Part of a small language model's weights.
Size: width 128, MLP 320 SwiGLU, vocabulary 2048.
Architecture: LayerNorm before each block, rotary positions, no biases in attention or MLP.
Each number is 128 + 24 x the weight over its row's rms, rounded and kept within 0 to 255. Layers, rows and columns count from 0. Numbers have three digits each. The size before them is the row's rms in percent of the matrix's.

# down: layer 13 MLP down (transposed), 320x128, rms 0.163, rows 238-251, columns 64-127
# gate: layer 13 MLP gate, 320x128, rms 0.169, rows 239-251, columns 64-127
# up: layer 13 MLP up, 320x128, rms 0.178, rows 239-251, columns 64-127
down238 099:103142131124099135142121101117152127150142075141088166125131130159181159132121140101155103162124138130147154115107117169109156112124137104164154158080146110094150108110127132126103108127150125
gate239 097:166111133112115094152133160158117140123137141127139148098117134140117136145134089118154121151137130155098123153124116122141151146135128106100124152175125147157159220101105099163119121154135118
up239 106:119151131148119111123133144151149105115140175108157141113113107088154146174130106127139093126103178148134138194144126117132143130136115116129102098114131172115130121083140099133121080101101116
down239 105:153149167107134113085091168123112125141094110098164125106106125157151163146100144141122131114147108094076155117118111117149118136129101157130137128142103152114118162161101127141132176135130145
gate240 102:157159065131093124175101175103143126148110096157121114097128134116123134145113127120095162140139143156106112163152180146121146162126132094100151116111100157131167106088152087137157167146168101
up240 097:119134147135124100140137113108097145150104119086176099121069150124107148126116126141129184160112123153153137161153128128130171122132173168142118114119135173173175110102124114098122114112166116
down240 098:146095123129165128184135142100123144130148113132119163120142115116123131152132130134144151117127151128130108135114151099160102147127106093113147107177132156112138134088130132154131139119144120
gate241 103:119138127139151105117118112157135151134118089138144134128151088112148109133155155141147167132101158169103088098157151099145097051117113145126151133134096151141141156138135102095111108150150135
up241 102:100144132130134107153114092138124147151141100136093131146127166113101129113095155171133148139166124094134124073114147103115109102111176174124139065104155158145158136148118159121142124108138078
down241 097:109075135113137155132153094152087115132145116133182107143144169130109120124178121140154125121114122128097124147139123147129122135129083106136084158151106099091175126088112100141105119157160143
gate242 100:096098146157116055143148139142103096133141111158124143161134119178092137135141117131081121106109101145114121140129140111073143138130094170136085148128126121150082134103100089126150143087116142
up242 092:181097089105152126105127138120120098094157118101118135105122042123112169144104132129163130100148154139123140114154155098109103104125079153126078130157079136176108135140132114129099094128131105
down242 093:092100150106140119107112105102119094137114136153118139162173107131110110136148103135145138108109119147137115112104091140158133116160125147104145104185113121105130090108132138130156146136156158
gate243 100:120147114152159113120126167123165133094167152114136114185152155141137115136159112103157080157155106126087121158118126144103150088148153155106118112160118144099150115108114117138107084133153116
up243 099:135153180130117104127117167076136154077127140158097159145133145109187134135127108119164094136114135105157129140134163080134129099133117135106083120161087141194144136143088124119145153159104113
down243 105:123109138131120114129134122165122092077136107121107160116162126120144105167160105070125089156142117198121121121101164166113134101101095125132116124129148145145118124103114111081107073150114161
gate244 100:172099128094103146141158129121163131082150086155138124131154083138140101133111115093118132099168147156093134137128129147119101127172123136087143112139163119107112157153147110148175152125100123
up244 101:113106150144109140154125119123113123204165152143119117135131136129113126132146110149129128173170109103143087122151138132157117190150161086111099124138123147114132123152131113106114130116162106
down244 100:147139078131135153137055117156155142131113095128131153107139080116099129119128149150113114057160116138134135144131117125145137106161095148094151112121131108099119128138144139121131112135106133
gate245 095:103124089109108162151137106105103100149140168114122075138109148090113143157141176110124140153156174169118130129135127149161149134113132083103124130133178073142108102131114125111103140129123101
up245 089:136137138140127124159141154078092138138104080112142107088142122116143146141133148138138122138139144162159121130102159144091124140117138166131128167110148142129115152166122114106146136112084162
down245 096:110146131128113155124134114171135163157134194150081085135137179195151112135101131145128143142125057124146110115120113162165175125165169128108095098111158116146143095119158116111149125116143136
gate246 098:135089092086072080114131114133137109146101134079130135127111122143113118102125115127145133130131108113114111109147117119141108125119161118152131171137151114125129158118115114110153189154123158
up246 096:108139131086124101139110114146110157121106109127118119094123134165132165165126149120082129132098131127216104130097138109101113140151124190147151148083111148154121156120112135137127120158121128
down246 100:125122119146142142126084136121152122112159167106136118124154098150100117099129131129165134109143141146094141147142136165154203124111135087159114112134138140110131122139142102124098107102181146
gate247 102:094082100142116114160102168132152101128099100111112045134125108150078134121185107145169153102155130099117142153131167113073122155126108127077127130146140138117125108134132106142161140131081114
up247 103:157133143114131139109121143121134137134128107109128119128129126113100140146109155134117068096076111162070123122109120109157145158142120114130131121110150114118102145174123115119077147091110138
down247 102:101088127109172130132152158103126133123082137107133123115118129180109113098134132154099115079106097114134150105101148132106135136136107085133131143124131159136170091102140123130125107121124122
gate248 104:133136121146156144116129143146178150146143093122134133138152064086122097170110107112160163116133116130147115132083164127144147154108141143144129142098102126148115114168104083141136110127130128
up248 107:093103143144131114162124158138151147101151076156130114164112123108130131127080158124166129101139152137139075142096099132147114126117137161205141099117199142125120116145134132103142079121110171
down248 110:160130116136131088085112099105111127165133118105150136113159080127096142129114144131127074139094145128167177083162125125154129067116120145131139105091073099119145120116155119112131123122131114
gate249 098:143125182154135109116117121126129156079131147146076159139106162138108151128130145132158129105104110126153119068078157106056163161137178128137113118141105083126125107147135137102150168159098151
up249 102:121137133105109137116101164122175162099114138140144130165110141165124132125137130149152133169162180120159093097084156121103110124123189103090110133181143151114127174161108081137150114123122144
down249 107:113122147112195124136169107121132118139142101139126141136128157142132175080160143140124157113111108154169117113113143185089165070161121111150137106122120130138172123126090138116091071145098060
gate250 101:172134144099077115084111128125095090120110142139137166079119093127130082106092107162088128123153145137124091143111123178128171134149113149127095114154131104129139173151144074142131128104143117
up250 099:093140107096175099154126123097122063155146116134117087084095109115183125118125131107149173159162117154191113125148112130172122127091152141166148090136097127098116138112145134130142124170133128
down250 096:148150120086134108125107096112146146151075124107135085113113081148075069125150122144107128122114164149101126138134148142145157136179120144099148119177137117124113135175126124104105142172116119
gate251 100:132115141094149115121122122093128138121152106128114130166183149069144130091085076093163148130127113164115136110149113090133159099150125133139130129146131113134121141133115145065153161143133117
up251 092:138135127171127099138158136151126130099139115116139133146165119140124071161137141100117054138164128129094157107129142110091114112135110190141141163095117126169087140136084107152154109118130151
down251 095:146136103130142145118101110125127118146111149115155126129124148110175102116145143127141130120111079127185149117121079159143161138093172116074151142163093169114154132132126134133116120149116109